config.yaml
positions: "learned"
init: "trunc"
init_std_down: 0.0
lr: 0.000463
Each number is 128 + 24 x the weight over the matrix's rms, rounded and kept within 0 to 255. Layers, rows and columns count from 0. Numbers have three digits each.

# o: layer 3 attention output (transposed), 768x768, rms 0.0342, rows 52-72,148-168,243-263,339-359, columns 0-127
# v: layer 3 attention value, 192x768, rms 0.0384, rows 52-72, columns 0-127
o243:114139122135128154104090129113132210111177159090148071108104155128159097126145111131076135144171135152106142081173117097147126124108142120122151126102106131127158103125107159121123126112203138119174110152110141116121128148094129099132125125107111107143117116105182132138098129150150142141100106110150157119121129165107095091128064124089121102178103085121109114160107104141130133103128
o339:151133140120106121142115106140120133113164120118129150142145144122133080082129083137105124156101098143081120109132130131129119126115125142149158115129143154134158096096135125132100090142157132141120098117121137141130143137122153110149133124124139086120137164161148111149112125157190125112099160155119125122150136121137120119108101140094140130084125149155147129109133115140130115095105
v52:132070113143147140108115096102167139169084141169148109136129131127136097066136115121137084135103116107099119123092172135114098130146159125159125126173146142081125175108156131097170125143121137140146171123155083131119103121143130133133131115167091133099106132099110126134144124136123124125167112119163103130159102117151069123123166102120181151126145166132156119149151100089121141180136
o52:129124112131131139189114132158099126118141135087141088113120133132122144133114141090149178134124122114122139145118159139124151108090136156136148134181088104130133090138154073146134123121134118124108128117127130122143151158122140157089119101160096160142172093153155085180142139128157123133111098159116110160092117145100109138167079101127124172153137132085143138138141125142121110122141
o148:130112142144110128120134113111124152131110118111099149142103108113115134117096147125111132098095126108114122132148160117137187131151161159094185109139137156089120123146134175138098165155156139127091117122157115094164132117071088087107129105105161156120151110152130118093121122178180146124106146108132146129156153109121148153095080123140104143092149129127128129164116156151123136148146
o244:156139143087122131155143103106159120163114143066140137123118095112112091118135146129131150110110153131143101166130116138186118147113166145139147088120084199219135128151123158161126111124145120119050116147156162105123109122175168135090146115126122129122099126150087171124129169107060182106150141107094098131112130151150148098139107063154104136143124134113117143159116132148109153089105
o340:116140135135145134150105136158158133152126102105154082097131126119156135159134167123136124150116092138095161118161080101159178157102107166122125090110131130202127148110137127191121136154134130129148114135129119084119157168145101118124110115146155177174122100137127113134099137178092102129091095125111126133098166137115127158146108092154097094118121090093127094159124116130124134086096
v53:111177151124092160117123139126191157139102158098101146163127121132144135132124129104125151094115109106158131093134120131117140133135140115132145154090116144115106087115106135126114134116117127138151100129178144125148125095167153135139128132156092142117142085152118125135114143110099112107184138102105122120113121123141121140133145125126126138154123138084103098138114115122168127124082
o53:125125105163076140143105114109130114107130100145142125119150113157150094122150119136119134113103134152135105150124095108151137129137138145086105102125078120125127119170134186114160168118152143080170104125176119144132116130069153157173121124128134152156137157110125134137106134128129147115115094120145107136118111119133146154131109115157097139144123122169142120107118093107116139099143
o149:133137146099141170147133063133156113085152103122103128114133111118103100155126152104133154092130132147163124169142107117131131158142148156108158119131146140166103106148165144123097126111114145084080147115131144115131139105106124112148098127128115124103172140176130097131127098129131150126157126167099140135154130127138140104130115134128079120116136129175082149124088134135115164142122
o245:104092125118146105146098102128111136116173117165164081136128184143086167097144117114169113157146132147159152187159158129136142099110142151127130129139108117161118163115097175130120173124102139088138093110128109098107152133100117155132115113150107151109138117116103128132130135092095160108126125146157174138114109156113086140132127120175075102133129112181149165153147110131064099152090
o341:124106089180119135171100091134105138146184138143150125082119153144133145133164131148086144135154135135135120150106091121111151138107151089114132136131127104176109153128140169157153169144134170103139117116135118116119146103132145149121127115164110129113134132137133129095119111170162141097094086138145182126136135122160164130128072103112147092108101125143101115103160118112090113112148
v54:121101149107079124125130135158117128122112121188090156111171128143128075172131107098104055148118134138194139159140159162143120124154128115171130135098138176135120085139147135125198108108134129114108115142142097102145100083113137130141095164089147148137129114144117139107167087102132102131102131098149117118105133077125122148126089121112142136123137119156129136145160100097147132142153
o54:079091122159141166110129153095155142189123133129132176135103099090174113078168139147134157102118152131123132086143128152135143121134145118109130089108140144117127157173102108116164126143154097122121092150135140115114074163121111111122147157153155117130110110138155103088131124094164124163183145106088149126163110164102135154129103126119139132146145137160131148098087135133139135106098
o150:164114134077109150129096114141151093152145123142124143149148163114118152094147135112159142116123151123106165136123120142085123129160110134142128075113110168129129151157161108132131109127131129070114084150112105092073137127134096117113107121152153104145125093095110131114091150126173103143152126142161123158151124157141128109137118126133121121088134151133131140104079158182096126155117
o246:137126113135139186143104122148160169181141086127130165140114138095101105122142164122110121123142087125088112104121167077112087124108119132161126087116170096143169140111129138140071163107114087106120164153113133113136141166124141124098178115121139141111102140118085107119083117107188099104174139108082134124126141118105152113098129116147160108145108123089107132151093173141109135117144
o342:134132081155127093117111163113139168154155122131154093110140132083137160120155124129135127158131115127107143165128097143099142118112089111108101136142103106131154133105093137140108129167083141110118137160121108122158160144116084167085146138158095147160125150106138096151113118155129082105113100163151128125131136123143154148146128128145110120101136113070109112190113141172121138110119
v55:100105142166127197122139167159097133133123112164137088170133110116102118145145098120102140152117105113148153158112190106105091110102089125112111104146131102145119127140145108137093107113123138104162145118099154140114153186136117138111102144148115104125190127106133153085106103142126200122090124147131101173115105097187120163130127132125102168133128131102159077138109128112089100123143
o55:123146119088109116150102129143160132115111127056131130140145089082166097061108137095151084105121127093131126064118121123127106075133149125107154121153109129068128123106072172094130173143139106111152140128108125122132132125162106132122091110114167118147049150098100117131091159094141102104145094141158097082131152121124123127176161115127188130135124162152134165154159128109152089148130
o151:146148141109136138164153130112114141101114127140122144126118192137112155113111179132105115129144075124115142129144088108156138159133094169120123157101129147095162123124119156106108117120160117117128136122151161148151117111121134163124153104105119148162172075135087154119080140141146109110140127099142128127118167133150119148117157124151143132109159091158110148140125125106130129161137
o247:103170124091110109138143155170116110089135125122088145119138102126132136173138107140105134158097134091148145092092121136136125116140116125167164125143098134166083122116089132183148100080166127131128133132166142088134147131148145114189149129103137086133108115155085099148126159092191093159162120109149115084133134135137108143147135125156166098148123106230114126092125116117103095094152
o343:135145118160106084142152156144132132133103160101114106118107163102145126166132173127147089152116119120145100128133103141151151095152113131136155150105132140112108141153141169149131127100157110086117120115146112105146082140121094126139140134137137119183095125137112117134106146127133059173150097095133153123091185113119125172135144150135135085143145118141087139132114163141146134149092
v56:117140136119135139108115160128145106136153110101114135100158146122114142120139113120132094124114144149138131130116119128154142138125112111093121135128111158145128091144168129166177109116131146130156134105125106110154117155154129111134097156131090092118130142144106097096169147131108127107091152143124122140148111097174097139135107139107156137124132127122165124130154162104086133124122
o56:097105151081113136108151122137105169120107121120079086175118115094141130129106113109149139145101138099158147146126143151148177110160114134108116143121108146068116169113122089123071137136062099099129158141123116115124163103115079168110133109172124119106130144146156111117132125044156132132119134130153135174113125216093108142139120094143127108126133136126107123133125132152138068159149
o152:100149141114135121142151147152114164106099129138131115136079135121098145146141160123128167115146131127145105132129104103096178166117143146143148120127091146119133106124152097087162150127110109094163102123108128144125154154119134163148139144150138120132154107116111107100144113140147117135117128107130100116130161167138158162079141145157158135115136124103137138161135118147134120116167
o248:126137167106109082157121102136115169096112089101158131130139111135130126150126140100096129083114141076120153143127132101129147108103140123118134089110121151141149158132094070150124137161118136082176121125145178117115122122124124122137127123122111152143124167147142093144115156074167151142115159101100165137149106160100152112095151137176139086146144137112168136139124159126138127142150
o344:168116136077122082091106105156109135111133104127123104111111139093125150128131145153126135103132108119110135153129110138149134150124150154153167123119144105103118131102135168143109151130096102123152145127151141141118131100155123111131135131106185112157156146128152119118090117114162098114146153109131103108144164168127160119084141119183139133097077140153123089175091124169141111163093
v57:103132140127096108085131209152175127143167162121177176090107099129120131065119110097087174097125130094159132116121152113118133143154163136118107136119128140131157086172110116078179127128117107122120132147068127122120120128095104135140147156143101086131120103140122156118126151141127098088141114114094122139148116077137128086135111125145090112169148153127085085113129148141148141088154
o57:105094141152126110112099123145145072104130085161141094145128163167140167156147135154187107138085136099126185153142147129144106135143156142160103099120139129120126152143114132168137118125134124060155135148162148127142152133112142131153135145135076116139079188107137090166148141075117110138101161142163141122140127092128108130101116100109121152106111110070187116163108121160105087137111
o153:139114123127111162107153075126115116115112117100122069101111135108097114200149071096129125115096130130091134142172112119103150141141150144148202149124128133124142134127144114132108153116139089142137112110141146116158150093194095135162080133115104181128132129133118156154096109144074125185111131120108148124100108177055139118093159093134126139142105155132141094158121090104132142136138
o249:129130110162105129128135148088127108145126109170102118150115174179111171158130168138132115133116132148129121144084106159122152149131138128134149096099133061165123137147128112125139144127128162125120132125159168130110115140194121158146132137170144188145118144162113109108108117088120116119138151162139185149108063149134143160113164086146117162147116102115153137152140115116118216135177
o345:155113101152111143159122089106102157110101090106113097124123101125126155234120130073124084136101152123100137162121099102138113136129133140071092134113127129106155145071085123182108127147127165125094112128151127096098122128132137169148128063096107179141152112125153144126118137101093152135152151122183128139115116158098135140141150117150123122121105096125137181149131134093132133149116
v58:146128126144147041137112094141093121127070125109132135126108099154125157218133143105144133095125103136103154141122154093120141111134151137128130135128154119130166180121122111161093103139116141135104119129120110121149131093094129131137124127079122196119102103132135134146172094116069130126142125143165160150132149159185073110125114137126103091156149113122134138115124152149161114149152
o58:118132090164109140139126150159158111151145143135147126127131089127160102118144114131084091122143178161084141083159089135113060129110140081105102128143150135143099105146160160150155135100153151106126136125144132135131155115112125140109140172126147078092133164140176127109119123195162126161158128133117134102092088140055200133105122119118123093124130178154110119110122119125153148101163
o154:099124110109121193117102115076121117123154107120102162132138112132108126120128130102125113137119146118131132126125089131099093119132113116130125087124104098185147105165143152121105101109145147077098146135154114117092154071126108101088107113124166086116136179136108160163092141118210134125167144135163131185141119144102166117142142147142133124106097100128073134084111177136135116141108
o250:064176106132075166138117108202122142151124172088151113143144111096131116078152111084090089118121158137098117095139150124120100140126119141123168159091169167115131121063105140144133094082199089134133155144120097123122124139116099141146179118136160073151128119128113137107103168130131129116161146132165125093119082164093133088113099116108132113113125131135086131135121156135135155111113
o346:078102115168147159119129135123146166142194171131145149134150113071185121096173114106095150193151142130131143124145085149105114093106110078111128155127152108125126117123146189148123122128158132134136124116074132151139153184120120163129131115188120113144107138134127107122161130170131112126119095135152102159169151100141158118139054120125082150119117114136119117078130140108090164096067
v59:105121129102142125113116109115126140134161111116105113119132129132088118125096105120136129147109116129133127113131111134142134105101101148124087130133113091115084193140116105161165139114153126123102170145134133145135138166119119148142139081136158151117153161085138161113139064109119158122104134126122147144131134125063183157133111143128122113118138109153132117104116134105145088130085
o59:144150137107165136125113140134162130133123157168125156131146149158160088107140147167113108153134111136120129132134139167126132109103121122146148142129142138162125116132132191109093151113085146141122129131102109140146138116154146103081135138123099100081120171118080149109130102177139099127125148123118098124146107090177130094103148170100101076158104133121084103154143149172125137134118
o155:161120143175118094099155150138129128148117137112134123139158155118120102102112107146180128119108114133128158099165090091159105132100135121116115109149127157083111158104126137155099117137142130136127121118141118126161126132157125080122153133171125129116116127082133151162098152104123140129150103111126111097107129139154089140106162120097093096115154126169167123087127136131166110110087
o251:142103105161112154122112104142150165144142157145144114139155150120149146118142118112128141151125142152119169116141107149138103138157143141091144144148143136102201107138135153103090107094113130111180088108105137095157161104145115122096138152080141080172128082072131099109129113125143120095125118123124127123129171071108114114160103133111079145122118143111113169117164096163157093107114
o347:115132130129096173155143140142143112182106138110141155153104099137125087126113132137125144099136116151120147121083152107128143142146098114158101089134092195148149111162131116116149126120116120124131135095171181147134115077096153110071115118108133098078126098129122086114108159138165149105143109159148136088103103105104061092141154143101125098188138163116144160121161123112171136143187
v60:106100119153110148150150128144120143105105123095139195164150121111117069152173128088114148095127106112152117150134116207117133127113183127086155134165113130154138169098097124086116118121129150096161113133139127106118144121093120137126151129113162099157093117105164174145131107113123118128157122137087052100090135124103151054132140124112090160114097148112068145116114143152148106120135
o60:138123133147159157121141157115175115166155093147112092106159082160155140133112159165149105195170149163071125142110134148142118137145096172106146145156119125101139153174087084106142078087104113142101141132117153103100129138090172128127150145087104141084144130135101099169171165126087155137178122114094091115139127117132132129131135123161128086126150140148122134115143137127064114152118
o156:168121091143109124094125149107152071146148103097097168127181129129137157125108104116116102115149133133113161119091135114145107144166127140120106110102128142157121126140144108124139122165157106142101115125097125109111150134119119134167130144134141149141170106137123113168176155144107129128127124108111125158116100133100098135156124134125146096177116164118099168100137154168127129140105
o252:191100120114146161112128106144147105095127096174093111126137107141153095135137130151139151129119174161135079119126147123122134131113146125139146114108130125105089119178120148136127138122110144121119133101140123176110121120118150111151124106115137105099135117126146149133131106160133148139117112161099137143139151099151136145131104121133120095105119159117138107111117162134136124142147
o348:133136175137113192104117089101091091080106070116091173132168111140091165130087125124144148105126158130133161105070126109104073151125117153083107117107143173055177097135117098153171103145087143126118131140074133156081137109098172115159111133101115171123135158160140136135177127103097178126089121128105168139186045107145138101107139140091137123111126175144114168091150119120120124143173
v61:125158122125109189150129155117098159141142095138180150126163150163092122103120145120115130116141116122144144108125129107161109070135141112163089135122107135119130143136114082163153120150090124062110102117133124144105150131148121118100138125135135109128115192074122111102123116131099124120128144188154146140186119113108169156130143123152145150142146127073148116135127123134096169119188
o61:166099105127119125109159140132159122141128164147078113123124088113167114115092110135084141188125138171108169093115094111139116141123126113120164131118124117080102152149094162104040114144134095157130114123120129133124090121132079130177137108111126087132142122130123150135146121111088134133153126110119139176138115154112155100126134158096143113129137127205103136137137109121170181114119
o157:114097137158112076070128167118106147140098123112096110126133143115136147123096132119117140151146138131157108157166129121139110157135118125108128152140101163143142152110136147160121108128134143148166087122144137136133123156108145116121129126117121153174162085110134175138144105116131117146127163136149119137088097143094130108118138124122117098137150138125165160091122151118119107121098
o253:089183154117104117140122174185141156130097172123149114116108092128148140146099098148107129160132149128147124139132094101157101089106097132136149173132117145168126141124119119125141120099112151129131150177121136119121113164146107113151121108108096133144118079115107174155135136119129124150144132099114147148130108120122114116114138148123169123127122130182158119169153106151112142117145
o349:151125180092139125106162128134106138093086146112088135137116107096105131115113118135117156100145128120117146112123149136115133133105134138133201094124114110142134127142119195107117100138149051159111127144132136135129121106169097083134134113110150116159145096086127152140141151102168123125151115110124121147082130182154088099116146144085185107133118161172144096110127100139153104152160
v62:130118140116127103128143118101126097145193134103128119139161148130180130124118134125125120135114133138151161112143131148147147137089115111123157104131141119158134108147116133128158109133116133163136161128115142146127164126138132120127127170132089128127150163125111096113132111114164182117133114137140163184128145146160162124119066119124182116118117136104136163116113143119113144105150
o62:112107148162151099129163137129152157130114139148127158169148095158146111141153099133132115148094089137148154126123157140109122098139132133090121137137136151131120110118138120090120147128097131124128149155133189083109099099110094115102112137137147119170142128117162106127140101134154095073103115116167085117106116175153138096115126174120085132112125200139087118116125139142153124144171
o158:093144116109132114093137160091136130109114111149156122125145108122102145143125153110148190137099154099143135127127120129115126129116141137152120155131120145104142117154139081159124138130080141128115143114119135129126104173152113112114157165127128103133122137107112095084171120091087124115133159155154143144161147128126156110107169135154117129151135116126144098120134132146147172133168
o254:131108128183145142126147113137108177136139131160124128107134122114145140148148109128123109114116117144145100133149104134158110137126148146104137151118158114107100151109109081092099119123141124120102099140133188087105168124119100128096158153130154149153153089131106128104099129113135135141157103124150144109131171114108126138093171117126162148134153135103152120119166132153143102149163
o350:105146140118113115119157142143125183118083161131143110161119083148144119140130160112129112125136150101113080126117118131125179092170124138142123126128121137183096176144139145135097144134081127084127118129144171134152143128153107155065159135113162093149143105121116132090115110109117085133151104131172109111089121145115114107142176132155144114137125137143163117127126110102147130148126
v63:168145145124109138102130125103149099136125113136134109132165080118113149103107138086118142162117144139125113091107180126154133160122116115145128128066098121124113153140137110164113137123121136099127176107119126130083118073132135129147126150169093129128078119086131148154144172145110125152138125141123145119141070160083120108114151138123165148147107135165135132128140116137154185081128
o63:141105157129140139129123133122176170137145172113167123093122153150113079126137196164119156136098127158148150138140117150157080141144117148118165080127152173135140133092150167122176161156090133150121106104134121122147072159154134139143144139124134154121168146133151137106114120127132134097128129119158126126114154086177143100102135134135099153121144130106137081086154126105141142191089
o159:118092159159173137139123132087145165170174150152171128129128102127137123145166149111106162151140116127137093178166127111137103151103126122102132152132129120168121089098113107137107181134103119127112135153137158118155119143154137111151081131169117128112143155129145081103137109130101103142110123119083161127133126141069166102094135116101078112151131135135154120090113145151134164127163
o255:161107138120180146142117084160124144146153163142107111153088152150105136099117146117153118135114108128118157207138157120146093110132166140106086122129116176186116154091148136103070170179119130110138078152112091091171114129116165164127144140134132134140137105137116117087171126133072132121089136116119150128118162106094111124145148095159092131102133133181149132123164134163098102129077
o351:108143169099128135130125158098135157145140173141145106157067108164101150109144162135104131160127095133117146133127153110132143130129125160135144119112104142186136143134129130123125140136160140149124123125141139122119147133112123176125114118123134149101187123107082158095108111125091134103131112127124132121111133113155119093142138118104134152149110149119169131119176156127141132132164
v64:118133124118129137096109149101137080142156143129122127130149124129106132078161137150129126135123131085108136158124135144142152153127128117119100155139117156163133101125133126111095123115111104132143116142109171122146142106182137143130119154118167121116152152138102050113128121134093114115164114126164149161128105123139150140120135129138158113163133116138141124152117066107126143130104
o64:086148100187132122173110147130073108096115148100154143108147123123201092132137098111102138141126122121158088091148121109124129121106136118161136138150137152094181129124145124126116136131124144132134101169136131145112146144107124099168128155101100136150108113155151154141132143079130142145148171123117088168140123115139103117128145108135147122152093146125119129137126119103139110110144
o160:098093109154116141181138175157141160102099107121115127077121135122143148148126136122132158118122140121137131108113155127114155146148125124132165139129147149143139153134116117108170094118146122083091149129124135147147146127112159097081122122119134121119113115145126116150165133120132125117135137114132116139129179093104125123112131130144144095146122133125140163168146149114123140144144
o256:077154125138110057121133158152111172124117160140132150143124153126145101108110117130132151095136113116124158076175110119124118077114120174129134100129124128095117132120134099141110142097117135146142116127089129138179168151091115089114125123113082175131163147102126132099081089125092133122100128130092180119155135172124104115107160127144125123158103158087160124173083102102114098099146
o352:087116085130106125122130169100120162120129151145156149094135171132138110104112130116128123125157133118113127110119102110169136094106137164096138148113169100133123148125088081174113107097148145142116116132137099119103110121137148077137153111117135152127104123129174135092107113139148123117086117112129121119147157124143127145167094146119135117141097156095151144139136122138104133111151
v65:144080146126133136120126116165144182099165120112093126136097082135105116154138126104107149073133135121130118096143140089145114152132143135135124131139120128070114139178104124156160123114114131177105110140120142141146127105116122120136155106139120133111079138132148106181090111119102089105082160163133123093162129123132115097127123118121157148151113104169146160142102144113133103122139
o65:131069089148150127145096123097093129146114115129136172122146169152121145128135158132122120130099104135133158146119123141106103110139157114115085098108118134147145122116110106093066132160116148122127129181109097128093144081121185139137135112149149139140135151134174076124125141143160112143142148122138132142122143128126098118127149115126117166156168101102124131161112130131087143097140
o161:089149142108121148146117119109140116163137108122147144126142117138156118090127143159164105115089138111140125119097149144159150106136130125131119141125137087095125142131113125127138094130140134147117136120123064096130116148132084120137137113121132127136132113107139152129088122148151130132136153146154137086110111087141139147175049130112168154137110160111116099143127127100112137151118
o257:069083102161097140144136116081135068165093101133111147146099148142122133162135130142144138086135109130149103112136119102146147184156106093111128127141131114154151124147121111144165120124139105163099161131160137126147135173153146165111140152119149122144174125131106105132110122161135116121208144149173119158095100106142177134098135096139129136111127135084127132093102131101173169126134
o353:083143096148090092147135150139121130148144123129137129148158172131157154133094120110133145133108146113141126151147109155141113132140093079131092154133120125152168106110116077153115160127138144113086155139128149110158133156110137138123124125115131148172106111113133106117117112152118154148152139117095112159132106121128072158141126112160081149137126088096133120110126142135132175101066
v66:100090134104098119147115144169128130109103131095150117128122136143136102167107131097127087181149119131114148105119179090122153115116142129110115117123097121126133118096119104113140145135125104119131070170112104148117114132097119119121142155099136176132124119154148111088097125103144110113150083162087135146153137114105125117134168136113107124123144110120093125128113185094131099085107
o66:102162117170105139130055134171139083106135112156101142147108182186151095108140127157152096087154156105083101147175118129120125152144137136119138180124138209096110129169139184136160137147115145120095135141156141148100159118111178131105169139124124126159136146097113117120089150158176103103127109111196144126156129085105141120126122132144128139125150122103131087125153126104086179139088
o162:145105135154145121151125139133160102171137110136079121114130148121143143134101109148113095130169167117146144141157091138129115165126145150130122124132131072140147127128152121114128097133157128094095126128153141152110156092161100156109114139143146145144139165139104153143085132150124128119108136123128167148114110143135104084109158143157102126133149167139119119136115127141108143132095
o258:149136108063132169140125128113125149130140093162123109144097164122107144102147134100121115158143114141143108127120091098086058146110167134107133155114138149092110118119082145131139147100113120118109142136163104138127153115137126120156147116153157128093073143096163099102113103155122163121127120162103172119100129153159138153147142130164078161153105094109134125110144109113140138227121
o354:131136136130138146146144099093110115116163116137082172087140086168111122126147132151095146131145127102112131118106121166114108152140135104141115143127132108141139121167117142126141077130110127155133099136178124116114167109147144141124124133120111135119145113124076151118117164168139151140130108088181111134100125123145147122097128120146171143126133102130107149068140094114132141131156
v67:131047123153101095180154148111115155146151103186129102105098138112092123126139129124135133137132137101098147168105113148105144134122136146163111096138136102114145134098151126112119118107108136137100116106073130149144117109126137108147103138152121142123125138164132132139094163129152153162100098144112138166134053101089135105118116136149105128153099136171147189115125111161106149094123
o67:119188142151155128122148123134099097114132170125140111125107117153125126128135134141105124093143099145177105129121151151147085111154151141157133162135154127098144075122160127128129083152145093151122135083185108130164094136144121104103131112142115125079139121135143129108110110137118131108141123142133138115146156163100098143112174114095151134157130126096118095139133107087090108150113
o163:136118127121145128145138156088140106151121137159167126078118138120149132106121125142128071170110120093120121124143152170130099145154107116137108153080107104106139140099094095129101101152135121149125121113124119118118098121111098167110121130123121103135107186087126133129124101112124138095135134128146118116157174119125142147137113126115132125170117101107091080125125124110134122128115
o259:173124107116141154099107138106118097079128122105102137130113116147142118122121099133130121137131162133093057086104110108098135172124151116120149071108133131062109091140156098126183135109147133152114136119157123149129135135148150127133132127148153109126108153126147122116152127136177133161120128112174122101129131128192159133107168126123107127131128135109135113102095093104144147108129
o355:188142137149145090160122134127131132117089135107141069135136101141185127134076104138138110158097174133145117132141118148155103139160103129095085129096162119074162129166064057127117136097147153099114178142114148110158114120071131149163117114151089171078111129124165130169088153119087113133142141091153142135124151130155116174112162141096089154144135148085159146115150161118115122116106
v68:122109120163161145131110112151165136150116112135159132120095176107086181108119124133128143126135127144109114073136149097120156154107147137104134149119149121089126120110139119106140153128140148121137155144050141150113121122146127136108159115125117124117087140104105072113133171141081061138140121146104111177114092146107173129131181145124139149102128132118148138114131124175131165137140
o68:146141158147124093117104136142148126125095102147098122061094091137066140185144148137130128129127178117119126142136155131150089079159115176081161162136118142138155166111103120162103149103080137104126129163135114158123127153139157124143132067149082153081168144127144170131133104102139140131145154113117130096153160122143112121142140129133135091145076150076121119118143120143151080163097
o164:097134133118156171192110140174150159122122141151123081165103111136145104141126099150116134138113126138115107156124125096133168135102145112157141110104133118158112111113140095126165137119113127132138139164109125109141110128113147134139104137103101114110134142171145125126127100139120143134079102115091134162101149140128132155107160125102103089121149122139092136131148119141134128100154
o260:172144120143108099150149122133119130119181111114110083134120135153168142108122141140165082116104126152135170168123133145162085100107138158146083095157110140146156146121142064124092133159091153106137134138127087153114116056117150138137110129157109148112184119136156155151137092101115160132102150098140107125119111150128074113137113142124086120121104142111146103105131103171164075106102
o356:145143158094080155099110092120132113135120137107120095141132112141128140108148135153127135098083115132149161133110115131150150128139096149151123130141105128126122161127127095145139131142087130153142123089164110155173118117077147127093102118157141108125143161167126109155120129124135139140113137118112143098145120119128137121107143125096133105116122152129144108106127140116110115124135
v69:145136125137086074119107091134132127101109155097119102117140107103095087166127095163109165089127120060155115136132154134134113130133147122169165135130112156141146124156097147130095135148143108159129144117170112139104121085133129134134106134157103148125127093119126116152149170128100130149135112107148143084120168096127113086146091118127079145061158124107099107142159134171099128101138
o69:162169131135128147100111107121150176138094083159150089159143141141084119161152153125120136147111125089127127120141179134091099094079127128101106154201122111138092171097136138169121106084121160087192151156175160140109129188149130145128122204131132075116104194153120093120113141164106100122160128157126139118129143096181170088114143114177168089133135064110127129151163095077159123126089
o165:195090116124086130128134088128124131127165129097137101159173132092129125134151116152156138134132149140162130105131103128087138122122116127152177063122111085142117105131117062127076120119144108141084137106132130137141136115135087108108120125106092142113112174163161160119081122132133095173116195147138155105176123142142148077149105107130156145085117139131139092154120147123118122178124
o261:108153142110117155096116138111110155158126085188117121118134157108138191126145148127162140143127084140091144112112168100080126074154131148067112134107157108148119208098138096132168129116168152068109159084130104125105096147125127099141136125111165114140094172168122151141146121103139118134169120146139170119161116118116110147112164128127176102138140114159115131180125140115102143126131
o357:138185135117107156104149108134098146196143103134154142132110134109159133125131121087128142167114157118131145163137139105093097118121119137121113100126130140128110166085124115103089169111129165126107162145115115085113115171109123118154116100103156116125134112137116107135063162163119127111115136158167151087121095150128130127150152141136163128141086111132113113136102145062183096162145
v70:115149149117133114135117145137118115147115113161122112144121116141128124180143140115129160141130125127118129139155135087137140113107113138101093141096124100102144140133087126126127094146154121179148134109130156104092132157130138111137076100128101192130114128125105116120134099110107173149113139169119168082136125121156131176119133113129113117145072087152153170130144152152099127126121
o70:099094127097099109124119098100141167149142149156159083150107172155178088108099123150096095145099111149123169142112116125109108143116121065135109112145100098146095111138144103113108119118107091107166125138126162140148121075119136148115174111123166106091129113150101107105133136139139121130137139152171102142117112182110161107114119173121123113125143124163106160101074167153174158136132
o166:125166164113130117133101121109134165122127152158124108141141150131135087087140150158140157138121139112158117148107115099144142131111133124107092149130126134161155098141153169125109100091143127096154147117124095131116152111115148096096115103082141106146134148108157103162118143122170122061131132145094136148148118135097118142137119137129121125120127137133136113112113138138140119090138
o262:119135098160081169123125120128129145168105124076136108155160143101087104146169152110114150091125083097112110148126122106104110126101105115083135180125160130143131167102099134168122119123081109110162157158125143165154142095144122135115117134076143129111150126174106062129112156107196070122156145106115153113122147099113142085095127146142138149147149100102105140130143146100167143164155
o358:165156122119116105109153099168126179166130157108158093143151167125093089123158130127092140118136148121155096127153141148129120127109110133176136132112136125158090134153121172107138105121102088113096149134092117163148107075114113118105156139112158094137151127098100108144107122136181074136186124135098121113113152150115096115118145141153111145115142145129137097126111160150144108153133
v71:167132142097104138125115150108138108091096117107117113145161114110110115148110100102120100140142154117179117089136120156128119132140164119143153110106117121116147122112104125147138142106111140098162154121186137139143126103145106152131109146051127127123150117136125134116094108123172114133193132106149153148160158152120095144157097113137123113122127133109104151118099100126161126152132
o71:095142105127134131148141172122164147108165112126119136133147080088119126091145128112130102162140115132108161116127104146153161095106125089138081112144126104177072128168111115096164108090152147127090123112116148136137148134120111151136134139154125109144127130123142135117144102126145114148141140139081143119132137119142122145167050135121119153132131124129115127133096136114137158098094
o167:128153173137114134139111106117146167150117101098103118144129122109086175108117119144103163106142133123141116120119130105122143141114140154146140127136125164130122130152135144137147132104153126116111159148153153158151164156169136136132152144142155137182166072092097146108104128143149146132141121127150132130121163128127100112094133117144116117101142114140125103131139113141138159115144
o263:113142108084150083139143110156160164120135093121138165111105081111157139113122148137119166099125124168115109129147191110141125115111163109116132105134114098200144151100138111125140130118118107139123148141130144087113147129150132150138130116151140144122120095113104179136111132104121151121117158119102167100137165122065172128122117122143122152144157130173124126124112120154116107136143
o359:097138154143123144101149127126132129153125126119124140117135130099157149130131133149116147143117106124138138133135116096122166151140108109121151110146139153177127126120152174128153166156153118143131088117115109099139185150131118164121141111191115123150128133128109124105107129139143089115102120132130114103096176147152170121124108100148121126107145078131122106157135147132129124124124
v72:192156132167131149144128105156152140150162118107159120137111134134154105099122122141139145158136156065128142120128132119137110119131113118110135141127127125144123120135166112098123112148104124120089093129100112143132125073132138121120138137143090106122126090128155122140135142145134152157166125127141140091142168155129106123119150125130133138118143118110116094137109121182092178172122
o72:097147148133114114123169124153108180077110079125134115163121183158136127150112148137116157105083127143143149142110157098139085135125108169162124131144134119115131095073133141112134154086137115128148127116131107159162130131126095116098121135130106083153138174167093175116132128157113160124120126094122132142122104116136136125125166113096121083086086138163142125144132132090118139129119
o168:140093136080097119132132111150100114115125135125161105140142114141113116141142196137155139126132112106152136129159102147133120097104115105166152153122123133081110096123126151123133182099081145174174137128124155146128101110110151114112139154105124137151105143109108118109132098149096102147144135163146121086129132093179161091113130120146111149124155124133140129117102092146122132136171